Each number is 200 + 40 x the weight over its row's rms, rounded and kept within 0 to 999. Layers, rows and columns count from 0. The size before them is the row's rms in percent of the matrix's.

# down: layer 3 MLP down (transposed), 1280x320, rms 0.0544, rows 1120-1172, columns 256-319
# up: layer 3 MLP up, 1280x320, rms 0.0638, rows 1121-1172, columns 256-319
down1120,118,176,208,231,252,169,153,207,198,204,218,262,184,196,207,226,137,140,189,212,165,210,170,128,166,224,227,72,182,287,171,172,157,178,226,179,166,280,299,214,212,258,162,202,94,189,186,185,206,156,158,143,177,188,226,170,182,165,172,211,185,229,157,127,198
up1121,094,116,170,180,269,230,195,241,225,256,144,196,171,212,258,153,213,182,193,217,240,176,188,184,198,146,185,240,164,193,180,162,257,227,227,190,190,115,222,182,152,157,241,217,201,203,208,223,258,213,276,231,259,224,224,169,193,209,256,219,146,231,170,265,179
down1121,098,303,175,226,205,130,212,237,186,164,160,236,176,223,204,190,199,271,192,115,229,309,181,191,268,296,234,216,231,156,170,243,233,187,186,138,154,237,129,155,200,252,144,230,134,241,115,206,210,196,217,178,249,195,166,209,228,221,251,240,200,267,186,212,204
up1122,050,146,166,187,269,222,230,196,155,167,190,268,202,199,195,223,212,184,222,217,178,195,189,226,176,160,271,177,153,217,251,231,212,164,191,137,234,184,177,209,199,237,238,202,233,213,166,187,159,251,120,215,207,131,226,190,173,189,245,167,206,229,208,203,174
down1122,025,185,221,242,165,246,238,225,190,177,183,175,201,222,275,191,165,228,192,285,193,166,220,200,297,170,218,208,132,258,204,173,191,198,215,237,166,250,150,143,186,242,236,91,264,275,142,272,182,202,116,162,235,291,217,176,253,225,162,253,213,244,191,206,207
up1123,093,190,252,205,215,208,200,185,202,163,262,246,255,192,119,168,174,228,188,255,169,174,199,199,170,154,250,163,226,198,167,266,137,139,258,233,215,214,169,210,275,153,152,185,205,180,164,173,98,205,186,196,220,204,187,151,229,206,219,140,219,224,212,241,252
down1123,095,145,185,178,147,223,144,140,245,244,278,180,166,274,145,234,223,246,203,224,182,183,236,188,157,221,165,171,242,223,145,217,195,181,177,202,285,152,241,188,202,219,195,212,143,187,210,298,174,283,175,245,233,182,185,164,235,223,155,229,277,236,173,170,229
up1124,113,150,142,184,208,280,247,234,225,229,258,222,197,160,148,173,244,272,188,202,220,205,197,251,216,140,223,210,201,214,265,283,195,118,149,265,176,91,157,192,211,82,209,203,237,221,194,189,217,241,241,223,186,191,273,192,215,157,207,216,190,299,166,211,184
down1124,113,132,227,228,216,220,176,236,167,178,221,212,177,167,205,180,152,220,156,243,157,149,189,227,247,265,143,120,157,178,257,269,217,186,188,170,188,156,226,185,194,131,176,209,175,284,226,206,238,223,192,267,193,220,231,172,165,164,183,207,165,242,156,131,206
up1125,050,123,126,253,224,186,216,221,171,197,254,218,213,197,241,276,202,256,217,181,199,258,195,247,170,203,237,231,193,248,262,237,250,125,151,193,221,108,133,221,170,208,188,207,205,210,145,168,180,254,161,216,243,203,184,196,245,132,253,205,159,257,220,303,200
down1125,028,256,211,206,205,214,245,181,139,207,181,194,170,165,208,248,184,183,270,209,229,187,244,153,147,241,147,204,137,128,198,220,218,183,231,174,223,201,224,168,197,238,166,200,172,237,197,218,234,174,218,200,197,127,241,207,152,249,181,202,223,140,135,186,209
up1126,108,157,234,236,200,224,221,262,212,147,228,190,224,217,264,216,181,213,207,192,148,235,193,250,195,201,109,204,282,129,297,212,178,180,184,188,192,222,209,179,221,130,172,215,165,160,238,132,195,165,197,192,213,175,267,170,207,161,207,165,203,173,251,222,245
down1126,107,263,244,162,171,192,178,250,136,210,192,228,209,146,262,203,188,173,216,85,170,143,185,167,235,183,230,265,230,169,231,185,230,152,265,181,223,279,198,174,215,247,224,172,186,185,240,206,236,226,226,192,159,250,172,129,109,201,170,224,176,274,191,169,214
up1127,087,130,144,253,247,82,201,185,237,210,154,157,188,184,148,220,222,225,224,171,251,189,204,177,237,219,206,143,193,193,188,253,127,211,181,216,261,180,223,236,177,209,167,213,177,207,208,180,157,218,164,166,221,249,254,135,272,191,173,136,230,201,171,200,245
down1127,088,239,185,191,190,185,258,211,181,209,244,188,255,183,196,163,144,168,196,276,233,227,216,280,221,212,251,206,278,247,239,212,195,256,239,235,256,168,194,236,167,226,244,180,161,171,216,246,210,195,229,197,216,310,241,211,191,248,202,156,145,160,218,135,239
up1128,108,205,201,180,210,189,201,260,152,220,234,190,196,264,179,177,254,153,113,203,282,209,191,260,183,226,198,187,180,211,257,178,250,178,167,213,146,153,255,237,215,237,239,237,177,185,212,213,218,238,235,180,187,220,211,237,192,222,213,179,169,132,147,216,215
down1128,103,247,241,196,205,201,184,248,166,81,162,192,149,189,192,207,219,160,164,201,145,211,206,130,170,156,172,181,169,236,234,151,216,175,231,197,177,143,251,274,226,269,162,242,167,169,295,175,166,227,139,237,162,214,225,183,160,150,181,299,233,192,165,166,128
up1129,091,151,201,185,225,246,185,205,162,287,174,198,215,123,200,127,110,229,149,175,128,232,190,196,142,199,183,165,181,188,198,224,170,265,198,164,259,192,162,142,179,181,156,242,209,257,104,250,157,181,171,220,189,181,200,187,148,239,210,114,173,165,256,221,176
down1129,096,55,199,244,195,253,176,165,168,207,197,162,243,226,179,151,225,129,175,222,259,149,137,281,181,156,189,209,183,187,220,152,193,221,232,283,359,176,192,139,246,247,182,208,174,125,260,240,170,188,152,180,162,197,193,203,200,203,125,122,176,118,241,175,198
up1130,107,175,187,231,253,149,220,217,165,226,231,184,121,157,277,175,133,173,224,218,151,143,203,176,197,172,231,189,122,175,183,204,199,194,207,188,212,154,213,191,181,230,261,199,198,238,211,195,262,226,203,188,185,175,152,202,201,136,248,287,87,188,197,232,222
down1130,109,200,251,202,115,165,263,203,221,205,257,192,225,239,226,187,181,234,220,204,123,158,229,166,174,166,213,263,239,242,237,208,132,146,277,195,282,199,228,201,185,145,186,166,127,189,275,213,189,199,212,271,180,155,243,185,137,209,177,124,234,206,188,180,162
up1131,095,165,212,237,137,189,225,236,194,220,195,208,239,192,178,223,210,234,236,256,205,189,178,189,150,141,221,252,186,249,196,265,184,138,192,139,197,197,119,203,143,144,181,249,144,200,216,131,180,222,177,204,219,193,257,191,150,237,162,276,217,237,159,234,135
down1131,096,112,154,251,143,229,133,141,229,206,166,213,279,250,142,158,278,240,211,229,223,238,165,106,185,169,195,212,181,200,207,226,219,213,196,204,144,223,141,247,197,160,171,251,233,185,283,166,223,181,153,209,116,168,205,246,281,245,127,193,205,192,125,174,179
up1132,112,230,185,236,204,176,238,283,227,211,234,207,168,231,155,181,205,143,175,171,251,211,237,148,247,168,157,204,212,192,254,164,229,138,236,249,223,171,223,196,181,260,132,176,212,290,227,282,155,171,248,225,198,226,257,229,188,145,207,153,240,243,222,250,123
down1132,109,180,196,233,281,194,225,219,210,193,154,244,151,193,238,192,175,209,196,255,173,229,213,173,259,149,177,247,153,199,209,139,230,232,219,199,275,128,180,174,144,222,141,232,158,163,247,177,246,162,294,194,196,210,208,282,184,196,127,237,196,182,254,226,146
up1133,096,165,167,168,194,204,168,165,262,203,231,234,259,190,168,177,252,268,194,220,238,223,200,151,238,226,167,172,199,178,195,251,234,165,215,193,229,219,158,233,207,193,368,215,184,208,113,157,204,234,167,259,240,169,119,230,163,153,163,241,221,182,193,264,205
down1133,098,119,219,221,161,287,160,142,187,181,184,168,205,263,246,261,204,240,223,174,265,232,194,199,199,140,204,215,232,187,252,190,184,198,138,163,257,203,178,172,200,220,217,150,227,197,186,215,231,164,168,190,205,133,211,228,163,196,186,159,216,189,262,243,157
up1134,105,231,232,237,161,178,112,202,261,218,255,181,167,178,155,235,161,239,190,177,173,186,128,253,101,171,208,189,167,150,268,187,218,150,188,207,305,167,209,213,116,177,174,226,140,253,141,226,127,144,229,250,211,207,251,164,187,166,241,226,151,213,202,210,167
down1134,109,140,174,181,145,195,272,207,190,180,232,194,265,269,266,156,190,223,184,148,241,226,190,142,267,200,281,211,219,182,248,196,57,271,160,242,221,125,164,157,122,221,210,155,260,280,202,190,235,186,151,180,218,153,213,201,154,210,201,191,224,221,188,140,214
up1135,096,213,154,187,82,210,213,276,183,125,193,266,176,197,230,201,290,193,206,184,190,179,239,248,220,173,231,213,188,130,164,132,241,160,205,175,177,160,172,167,266,248,189,202,246,181,218,143,197,236,272,168,243,227,260,226,199,203,233,216,129,258,136,272,170
down1135,099,257,252,192,253,134,160,233,243,127,112,215,225,251,128,178,213,163,234,168,273,186,119,93,166,192,248,198,246,158,182,206,194,163,116,171,163,255,103,125,253,175,198,266,188,143,155,180,255,191,149,168,202,170,230,212,176,151,145,214,165,211,231,179,210
up1136,101,183,172,236,209,188,227,195,249,148,235,232,155,260,223,223,227,236,224,225,254,237,189,236,168,214,181,165,167,211,228,218,202,166,273,208,223,157,126,208,177,191,236,160,230,161,234,246,189,207,144,336,204,210,163,215,184,240,180,209,198,199,203,227,204
down1136,100,221,159,227,232,189,132,180,242,193,174,188,233,258,169,193,141,209,161,252,160,121,206,135,134,209,183,213,224,197,204,147,249,237,126,155,178,234,207,153,248,200,164,266,129,192,234,152,166,221,162,226,208,222,214,105,244,168,94,194,246,243,187,186,194
up1137,099,234,202,132,195,168,167,223,164,224,165,191,215,144,256,299,263,166,271,221,258,182,238,261,191,225,245,185,126,274,114,232,194,236,227,260,256,152,182,273,176,209,256,241,164,200,170,142,207,162,207,189,303,205,236,220,192,215,210,163,223,115,249,176,173
down1137,101,209,187,191,191,249,255,140,260,124,120,201,118,174,196,168,224,167,202,202,144,257,150,234,193,158,195,243,201,208,252,147,226,225,139,212,190,207,211,185,184,182,247,179,204,216,189,161,120,240,187,258,200,242,148,224,135,204,124,250,220,256,222,193,195
up1138,104,170,145,166,232,242,242,214,210,136,213,197,257,213,187,210,234,172,278,309,163,215,246,143,181,144,186,159,193,190,121,131,114,131,290,188,208,186,183,225,151,170,168,273,206,119,194,194,201,184,161,214,192,230,202,189,191,215,219,224,75,195,137,192,221
down1138,098,239,195,145,202,257,179,156,196,265,204,203,165,252,246,206,260,229,224,158,220,210,235,201,194,232,183,232,193,213,152,159,212,205,245,264,214,220,218,164,208,187,206,160,192,226,195,195,179,175,202,289,188,198,184,183,187,139,121,198,270,233,198,142,212
up1139,120,190,193,160,201,190,226,214,99,186,201,187,269,224,194,250,265,226,193,178,250,211,187,216,147,199,168,178,211,172,241,237,228,234,204,252,221,137,205,285,203,190,206,155,295,190,107,210,229,238,157,139,241,174,260,127,191,131,191,259,206,285,235,207,282
down1139,115,148,159,215,172,233,220,261,215,168,115,248,254,233,169,211,148,227,208,239,255,202,137,215,130,199,148,184,249,177,204,186,141,149,227,140,166,227,283,236,170,173,197,190,234,249,226,216,186,217,211,223,176,216,199,173,201,178,157,192,221,221,217,211,203
up1140,082,136,236,204,167,209,194,165,188,192,163,197,243,206,146,138,224,177,255,191,278,170,182,149,78,236,255,218,235,158,189,234,201,170,177,137,256,208,168,244,226,191,198,187,174,290,152,205,233,191,249,217,143,161,159,240,309,243,215,191,248,164,184,188,152
down1140,088,170,194,135,221,149,151,179,213,203,204,178,213,199,227,149,199,242,220,171,207,185,204,175,123,223,165,235,240,194,266,204,196,207,200,218,188,206,197,171,217,277,160,164,207,157,221,261,167,194,263,175,161,151,152,191,186,215,110,154,200,233,180,186,224
up1141,109,203,194,233,260,238,194,166,183,207,202,290,181,262,283,184,148,241,228,224,185,253,166,240,189,225,200,259,207,199,223,154,220,248,158,205,277,148,172,292,268,162,158,151,233,132,212,215,187,216,283,189,202,221,219,193,231,224,197,184,174,262,206,168,182
down1141,108,156,182,197,193,170,256,272,215,182,206,147,208,184,239,194,156,216,230,268,175,219,223,194,216,205,184,217,210,165,247,175,218,185,301,234,243,257,248,266,219,78,151,154,246,161,235,220,132,144,276,237,197,220,232,163,241,202,162,216,125,183,105,175,141
up1142,112,237,181,216,182,203,210,276,158,243,242,218,207,185,221,276,172,202,223,259,180,185,317,218,242,178,234,224,155,165,152,228,227,136,182,246,194,187,141,260,250,243,211,164,173,164,168,156,186,226,185,204,224,216,172,194,148,188,181,168,222,249,253,205,172
down1142,107,269,208,201,210,232,204,166,227,172,237,222,173,157,234,171,215,233,156,203,158,245,229,204,246,134,236,169,155,202,185,204,158,168,152,186,176,131,173,202,211,238,159,282,227,265,154,207,167,143,243,155,164,228,185,173,182,199,105,180,200,239,190,209,195
up1143,098,97,215,206,189,181,244,200,204,214,231,227,202,175,256,250,195,255,233,220,182,150,187,237,200,229,212,241,237,182,220,193,225,222,195,238,272,183,126,196,154,196,104,230,95,197,165,154,186,193,250,135,199,175,254,164,133,236,274,159,163,137,197,169,246
down1143,100,185,244,247,218,219,242,165,236,173,148,203,201,287,165,235,178,249,228,173,215,222,106,185,263,214,184,192,175,195,239,186,177,170,165,190,225,213,114,112,139,204,197,240,223,121,158,170,258,238,157,248,183,189,135,211,231,225,224,166,175,134,205,155,162
up1144,091,227,231,234,213,156,221,251,178,221,255,195,149,128,248,184,285,171,203,164,288,204,227,225,250,211,199,244,155,241,200,181,252,220,186,199,140,217,173,200,220,209,230,212,252,181,212,212,253,285,255,216,192,287,185,274,165,136,242,238,192,183,164,182,205
down1144,091,209,169,190,199,191,234,179,180,227,196,236,211,230,239,186,180,243,157,173,262,253,183,283,206,241,181,281,141,174,103,155,186,182,271,198,191,204,195,217,195,130,218,216,172,212,209,178,159,207,154,249,190,209,172,177,164,151,93,207,184,287,220,40,181
up1145,112,170,110,228,227,185,257,215,184,184,151,200,164,247,250,233,175,166,243,253,145,174,177,198,160,238,171,204,197,201,241,152,257,235,211,142,229,237,273,197,243,196,212,159,181,224,182,141,206,223,99,207,218,111,183,243,143,170,177,155,263,232,264,181,205
down1145,110,220,274,167,193,146,225,194,208,241,203,188,205,156,169,156,219,215,149,181,240,217,256,244,237,115,189,145,243,239,238,209,148,157,113,194,179,204,153,292,167,211,211,147,158,202,232,238,186,186,235,245,218,261,207,145,156,212,181,226,176,226,164,216,203
up1146,105,187,136,236,111,248,218,195,158,151,167,182,185,231,237,232,210,160,205,216,230,189,192,200,188,199,177,181,131,279,165,244,190,164,184,239,194,198,184,166,202,201,201,169,206,207,161,183,195,229,216,227,279,201,209,200,201,207,241,228,202,182,171,219,243
down1146,110,176,219,226,148,186,179,196,197,196,193,176,163,158,196,92,179,158,140,213,256,260,69,211,193,241,186,200,169,201,218,242,237,200,217,113,179,157,127,112,205,262,243,259,239,68,228,238,252,218,213,190,225,210,211,169,185,261,243,245,147,208,157,148,226
up1147,084,234,171,143,206,253,214,148,227,317,200,217,156,211,245,171,254,180,219,199,235,188,254,228,203,169,262,246,225,200,174,249,223,172,162,170,190,202,245,201,220,193,231,251,265,288,235,230,293,248,288,152,182,188,131,205,222,254,235,166,142,173,131,223,190
down1147,086,144,187,211,253,98,161,267,157,100,188,128,266,117,153,170,165,200,218,195,150,220,162,177,153,226,211,171,199,237,211,187,62,240,174,224,223,129,178,124,111,181,137,248,160,155,218,129,200,184,201,179,138,239,229,172,177,156,119,179,197,231,189,188,153
up1148,105,229,165,129,184,150,207,210,219,215,289,254,169,212,175,209,200,218,182,205,228,152,244,205,211,131,205,209,164,164,244,299,197,222,163,194,161,221,159,251,260,216,295,246,235,302,246,195,213,211,170,173,199,191,220,173,241,172,237,158,169,155,115,222,138
down1148,107,193,217,287,158,194,176,183,171,166,218,197,266,178,206,226,193,192,233,268,173,202,190,159,214,144,251,227,191,194,208,211,203,219,203,282,210,152,217,146,210,211,151,178,311,159,182,179,231,207,163,145,230,88,227,226,168,235,108,217,141,121,263,126,147
up1149,070,132,208,220,210,141,186,246,210,253,178,253,203,227,173,304,200,247,190,170,213,264,207,216,158,189,268,250,149,216,213,210,143,173,205,188,154,154,180,245,161,151,276,241,158,182,166,157,246,248,182,211,234,150,175,203,212,119,199,251,177,218,211,244,226
down1149,057,187,190,140,147,187,268,104,183,233,251,199,209,259,195,168,213,269,268,227,224,125,230,181,175,162,192,168,260,229,192,216,174,124,235,180,229,301,258,235,187,175,238,139,206,188,147,230,210,164,235,226,154,235,146,247,226,244,232,141,188,190,177,159,201
up1150,111,240,230,221,219,252,221,190,174,248,161,240,219,201,213,204,167,166,147,244,269,167,214,200,262,221,196,295,103,166,127,180,248,142,240,217,169,171,175,228,203,158,177,119,203,129,225,152,184,215,134,223,187,239,196,197,200,236,223,168,204,279,147,202,220
down1150,108,210,239,225,164,232,187,186,153,290,183,243,156,244,225,220,186,195,233,229,182,196,169,178,229,151,188,270,183,172,200,199,120,141,271,152,213,171,233,214,164,165,155,179,297,144,244,120,107,205,252,185,250,184,181,234,223,172,171,216,154,242,206,151,228
up1151,094,174,183,217,201,190,222,224,169,204,180,245,246,154,197,233,199,216,208,138,244,225,156,215,208,206,164,256,201,197,205,231,243,156,192,261,171,237,141,180,293,250,255,185,231,266,186,149,260,259,260,195,279,154,212,167,181,132,182,230,200,216,220,196,233
down1151,093,98,204,113,160,196,252,191,130,247,245,158,272,141,137,236,220,194,222,178,134,247,178,220,249,238,271,227,182,212,190,182,152,240,199,173,209,242,201,175,164,138,231,136,246,235,247,157,208,208,230,179,250,225,222,199,212,162,221,220,243,179,273,240,178
up1152,100,216,183,144,280,174,213,241,131,214,256,192,214,245,217,188,190,193,169,183,240,171,287,158,196,203,248,144,203,205,265,135,218,187,214,261,225,194,200,142,305,185,234,204,240,189,152,234,183,204,236,195,251,218,200,206,191,180,201,171,122,229,181,261,151
down1152,106,167,237,175,170,151,209,235,176,232,200,126,216,185,199,181,235,196,252,101,188,201,149,203,278,264,275,227,149,223,225,187,236,237,207,258,151,229,201,201,92,221,255,210,203,143,166,267,151,183,270,230,201,205,215,186,196,210,172,183,176,191,182,152,188
up1153,101,268,198,157,189,164,227,285,142,200,134,210,199,204,184,200,178,227,260,230,179,161,179,170,130,215,201,218,217,221,263,195,225,210,316,164,187,264,167,242,212,213,221,176,156,177,203,215,199,176,202,223,179,225,200,223,203,194,206,205,121,242,118,225,244
down1153,102,143,234,161,136,227,215,232,158,162,169,226,256,202,181,163,144,223,218,188,171,228,249,165,245,161,245,197,161,155,222,171,247,189,251,151,163,236,156,166,213,223,183,142,190,178,232,188,191,218,236,203,204,186,215,220,152,247,214,180,152,169,140,218,259
up1154,108,180,200,137,125,253,288,220,215,233,140,208,267,152,247,298,142,121,171,265,165,163,266,166,165,204,215,199,231,214,231,216,176,188,263,200,198,194,108,265,233,204,221,234,193,191,96,248,175,150,179,215,231,204,139,265,176,219,188,170,214,188,236,184,201
down1154,105,204,188,179,177,232,207,173,245,194,272,154,153,151,288,172,194,164,193,267,211,143,163,198,130,152,229,202,290,158,189,257,283,174,167,235,147,237,121,119,191,233,209,228,193,282,192,270,228,124,213,218,241,160,177,189,176,211,109,176,203,195,196,179,214
up1155,096,173,120,249,156,227,180,148,214,156,236,199,223,198,255,179,168,163,216,204,236,187,222,176,221,199,212,229,186,247,168,198,199,258,224,141,183,194,174,185,214,245,199,172,182,183,117,229,194,212,153,199,160,169,158,263,102,229,243,201,223,252,207,195,206
down1155,097,153,172,155,217,317,230,178,216,138,244,198,255,241,245,171,162,214,190,285,176,149,182,217,184,231,165,198,245,186,191,220,168,185,245,216,223,187,187,194,201,236,157,236,246,247,180,160,238,193,162,203,148,268,131,233,208,260,197,135,185,156,247,175,196
up1156,101,247,186,175,234,226,250,249,267,195,225,227,188,203,182,158,232,184,287,259,236,225,175,218,203,196,230,145,188,192,242,199,191,212,274,248,102,214,134,223,175,276,238,229,219,230,168,185,204,156,138,174,221,172,225,190,233,165,219,195,194,231,189,229,156
down1156,101,264,208,161,177,165,245,202,228,256,279,117,201,247,195,182,148,216,227,312,115,263,207,201,154,300,198,185,183,133,175,254,164,200,259,163,241,177,199,174,193,228,173,166,212,105,234,217,234,171,234,215,166,199,287,177,187,205,288,175,193,163,166,230,207
up1157,094,182,158,195,209,195,243,217,113,202,196,211,149,241,167,216,245,172,145,208,256,175,150,202,203,186,217,175,124,203,206,179,174,206,253,246,166,191,178,168,197,151,215,132,189,164,182,150,255,222,168,239,274,235,168,267,234,152,197,187,229,226,225,226,220
down1157,094,238,235,220,232,218,174,210,236,220,167,158,243,175,142,150,120,226,203,247,192,213,185,206,175,241,126,141,215,182,162,206,181,108,237,162,217,169,223,220,285,207,203,185,235,157,207,254,244,133,170,230,262,123,243,218,162,237,157,276,156,183,217,217,144
up1158,099,124,176,178,96,191,215,228,209,121,239,245,259,229,210,236,225,182,158,254,203,213,186,216,174,200,210,158,241,197,126,171,237,216,229,252,218,122,235,269,248,185,212,163,235,149,279,190,231,183,207,204,228,210,212,223,129,186,194,181,224,155,234,199,231
down1158,096,164,194,120,191,132,177,195,206,219,145,205,218,157,230,164,176,218,161,181,191,235,175,216,139,215,180,190,218,255,248,133,200,137,194,207,205,191,225,275,161,231,182,168,156,253,238,121,164,191,212,226,190,250,221,123,222,132,111,192,271,242,195,176,203
up1159,113,179,168,214,222,167,228,285,161,251,153,201,112,207,267,225,253,140,232,221,246,235,228,171,166,122,239,217,147,230,124,220,161,195,149,180,202,198,159,132,215,218,232,250,154,190,147,147,120,252,152,228,274,211,248,221,184,210,210,213,235,190,160,236,120
down1159,115,267,202,225,200,203,154,186,252,157,192,183,238,172,173,244,240,183,290,215,264,218,224,217,185,150,164,120,174,210,135,179,193,219,163,254,192,223,229,197,263,150,190,164,246,210,176,144,155,182,124,239,144,204,194,197,207,203,213,260,193,151,183,200,258
up1160,093,143,180,204,217,235,205,223,183,202,262,142,141,256,182,199,240,162,185,135,242,204,196,288,210,250,151,152,167,223,160,203,221,218,178,207,184,129,157,204,146,238,183,211,219,177,127,157,205,151,223,207,209,236,218,206,166,173,180,264,236,284,265,137,189
down1160,094,208,215,165,153,224,198,228,150,234,157,224,251,129,205,186,245,177,156,175,229,158,189,230,258,289,285,257,193,171,246,155,198,200,215,203,235,194,157,188,192,267,232,169,171,219,212,234,242,191,224,188,158,236,201,252,215,183,27,182,218,194,298,2,235
up1161,093,215,232,266,148,253,225,196,166,182,216,148,138,116,141,196,218,257,185,183,259,187,206,228,244,152,249,162,224,224,158,200,269,216,155,149,221,144,238,130,149,230,231,261,188,206,145,161,180,210,185,223,191,166,191,224,183,196,267,195,222,178,262,256,143
down1161,092,207,213,198,231,184,171,156,207,233,246,175,190,217,121,179,180,207,204,254,215,197,164,179,181,190,178,225,182,208,98,246,259,189,247,218,225,150,161,109,265,216,223,176,118,208,196,265,232,185,187,191,200,242,146,173,272,140,152,230,251,194,195,197,239
up1162,085,179,182,257,196,192,230,188,191,195,179,201,200,271,177,153,204,168,195,187,245,196,150,155,184,184,180,162,155,246,186,238,221,180,214,195,288,198,182,248,286,183,198,128,166,203,153,224,169,171,204,205,181,205,180,188,232,208,184,160,237,158,226,257,163
down1162,090,128,150,227,111,256,194,243,245,162,213,260,171,206,162,164,144,220,162,216,223,249,188,264,229,193,155,100,162,195,168,274,186,188,159,159,219,184,212,123,178,171,221,245,197,114,214,161,180,140,181,282,204,196,202,194,169,176,106,161,229,145,221,140,206
up1163,096,211,161,161,229,191,177,208,126,283,179,225,156,221,185,197,203,229,177,171,214,192,221,187,235,191,201,322,173,140,256,181,235,213,244,168,213,204,142,148,201,191,208,183,207,264,235,159,179,244,213,206,312,177,189,138,181,217,184,190,202,201,185,209,178
down1163,095,193,163,275,234,224,234,170,198,243,191,153,163,175,164,131,266,265,208,181,185,202,164,123,230,186,216,198,143,198,229,167,212,242,211,188,227,157,167,217,175,211,201,230,157,177,260,148,227,170,258,209,192,212,185,160,202,227,154,244,229,213,188,198,210
up1164,083,236,242,274,228,204,200,231,206,221,133,209,214,211,152,228,194,218,194,186,218,205,172,235,164,193,183,163,202,274,239,224,195,181,138,192,171,236,120,260,265,216,154,289,246,176,174,202,217,194,156,205,198,239,204,190,239,239,183,209,261,194,222,222,193
down1164,087,183,181,200,168,192,136,188,201,203,219,202,177,169,137,203,218,183,239,233,177,192,202,221,235,176,183,196,197,186,193,187,178,228,191,236,198,167,274,195,90,165,148,244,238,140,221,268,207,138,145,172,237,172,159,263,182,261,166,184,148,188,224,171,178
up1165,095,218,222,228,185,250,218,226,193,216,180,244,258,178,164,141,218,153,176,191,219,214,168,206,112,193,187,193,121,162,191,171,231,191,215,226,175,170,152,126,164,173,218,254,179,118,170,172,172,217,237,249,262,270,225,155,197,168,238,254,98,215,147,237,147
down1165,099,202,265,178,121,235,184,255,275,221,211,251,140,202,204,239,201,271,260,193,173,228,194,154,224,158,178,267,164,303,154,252,212,173,229,136,203,149,129,234,229,157,152,272,179,163,165,200,217,163,167,221,217,254,239,237,172,238,190,233,172,143,200,167,169
up1166,114,205,224,200,196,153,217,180,211,209,282,200,272,189,198,166,184,218,246,220,286,200,202,242,181,172,250,245,251,243,247,176,189,254,236,210,202,239,250,220,191,201,201,210,199,161,249,238,160,220,139,195,219,202,188,211,175,154,226,214,218,240,276,239,227
down1166,111,143,217,149,221,166,273,237,212,185,238,185,266,217,268,203,222,174,307,220,215,206,176,281,152,236,219,192,210,194,261,209,113,231,232,255,216,194,187,220,194,213,202,154,189,152,212,271,243,146,203,253,250,199,214,269,183,184,268,208,259,206,270,202,206
up1167,101,167,221,257,171,154,188,169,208,251,170,206,208,158,195,196,125,226,165,182,218,197,162,268,212,249,176,263,187,195,290,236,233,224,111,262,235,198,171,203,187,210,196,166,191,270,229,197,244,197,203,184,263,164,192,226,220,194,209,152,255,197,308,220,209
down1167,095,187,192,157,194,248,250,185,190,176,197,202,190,260,243,179,260,233,210,125,185,230,178,240,225,187,165,182,190,203,181,171,256,167,279,222,201,175,208,218,267,177,204,168,156,237,230,185,149,250,167,252,166,300,217,166,164,155,117,238,254,230,176,178,182
up1168,101,191,207,239,160,161,254,229,152,191,153,190,241,255,153,248,234,227,224,212,191,267,174,241,238,253,194,142,160,160,266,131,246,149,165,177,196,175,201,189,195,218,243,211,153,252,102,187,247,268,206,196,247,214,171,188,147,157,187,231,150,201,214,193,211
down1168,103,153,175,158,188,251,223,171,244,181,170,240,224,204,175,186,251,205,259,231,144,189,230,259,156,285,119,183,248,238,185,170,208,163,162,275,159,218,199,181,177,242,195,235,170,208,131,197,174,197,227,216,162,246,202,207,249,162,219,184,192,216,171,194,208
up1169,090,224,198,274,193,185,236,189,162,261,218,207,168,171,234,223,217,269,259,200,239,184,191,273,238,150,240,229,147,245,234,160,181,164,173,166,242,152,190,201,154,228,236,202,168,153,224,181,212,177,257,178,183,255,221,273,188,153,267,239,120,197,182,234,158
down1169,088,240,248,198,167,158,176,161,240,217,224,227,256,175,231,197,204,235,192,202,236,153,197,237,199,203,203,228,208,220,179,196,160,160,238,184,221,193,136,225,168,156,137,157,161,206,221,199,218,159,250,161,147,244,164,171,191,219,141,183,227,240,145,154,211
up1170,093,114,155,192,151,193,156,170,266,169,172,261,189,199,186,305,216,199,236,177,167,274,197,198,199,167,159,225,198,225,183,221,178,222,162,241,215,164,246,273,189,188,302,215,217,291,169,215,175,227,165,211,222,266,161,193,193,233,203,210,211,166,145,206,227
down1170,091,145,223,220,188,215,108,198,189,173,225,150,227,153,178,267,167,189,190,155,107,189,173,216,182,186,162,143,139,175,195,202,184,222,156,206,271,213,228,204,220,226,215,206,161,175,165,246,189,230,189,194,122,157,175,177,94,175,91,204,194,156,184,100,201
up1171,097,224,210,184,184,204,261,152,191,234,302,225,232,203,228,243,174,303,167,105,108,210,165,219,227,157,259,211,145,225,235,224,170,138,232,205,188,142,194,171,107,208,235,245,219,213,211,149,146,235,233,217,205,169,210,205,180,194,178,175,266,237,158,185,206
down1171,098,188,236,243,197,268,199,215,190,184,235,168,249,228,197,223,242,162,264,192,189,221,213,174,128,173,193,208,146,172,120,216,163,191,189,240,218,154,134,201,115,138,223,240,202,265,158,153,197,236,217,190,173,193,220,146,210,99,218,185,221,132,201,101,206
up1172,109,190,180,216,227,146,259,242,213,160,130,222,223,224,206,189,222,205,176,210,225,178,167,166,168,201,171,207,181,199,178,206,188,197,212,144,148,224,245,301,185,164,217,174,189,186,182,178,246,246,209,158,182,188,222,217,283,160,199,192,228,163,164,232,213
down1172,108,254,190,175,159,165,218,165,182,246,176,256,229,227,187,212,166,289,230,206,215,208,175,192,160,275,190,144,249,211,220,327,139,181,238,167,135,152,289,138,197,168,208,180,246,184,179,155,203,149,252,186,234,175,209,161,217,158,101,251,237,188,184,178,215